Weights of a small transformer language model: 2 heads of 64.
Each number is 128 + 24 x the weight over its row's rms, rounded and kept within 0 to 255. Layers, rows and columns count from 0. Numbers have three digits each. The size before them is the row's rms in percent of the matrix's.

# layer 3 MLP up, 320x128, rms 0.0588, rows 313-319, columns 64-95
108:122124144108110150146157125127119125151144121150130102127136123086099168120137135157150155145143
113:120147105146176111129095125074143098151133167182128123117163098149149175095135106143116133110118
108:162130093124124131125146124149106113130157147131170148111143145119088137094152107155108127156141
111:093079151168119134150109124147113146137135122173145147139093146155121127142148146171120160106106
114:127138108168137120128087122146105114119153188110145105136161116159118140117088080151082124127119
093:099092126171112126070141129173105084103112162120119166126158130145155131117120098132184102137095
103:113159172082123102114059134131151112132118181122190172118119141131148135115134100121154151127146
# layer 3 MLP down (transposed), 320x128, rms 0.0581, rows 313-319, columns 64-95
103:116172179131148158134135105125094131149141135109159157113111203122125131114139122151143116110123
112:145110134093119115131120126136103131122134141152136116135111146144107098116136221096147151100126
106:151134100122136117174112140153148109114176109075103119126136147138107093102150121133159156104158
113:105138134083154135126139158137154159126156119072129115143128118100151108115119083140113138145159
110:111118115152126102168186091090091145166115092136117103116148138156117148131156087142118144149090
095:128182150123113108114115151137180125148165128138164124112122162151097142116147112172129105140127
108:155177145162120116143136123147137063088102071147098113139164117126130150135118120109140134127136
# layer 3 MLP gate, 320x128, rms 0.0632, rows 314-319, columns 64-95
113:147137150117144139179119125122109140136126128088123106144095140105159101116107189144146158082110
099:109131155140118116132126125140142171164130068124119166141163127161130147158114117130119114129126
104:127101139145126128121071122124118149087115203137142141167112143151133119134137094129153139136133
112:153140125121103138173145102070113131121146137149158161162140159137102124089118131112115131149128
093:149151150142105104111140126186161117155089125133143072151146132148088134150120120088115068113147
113:150139136140135129134095119124126139109072140135091113136144090122105129147151112113103150098137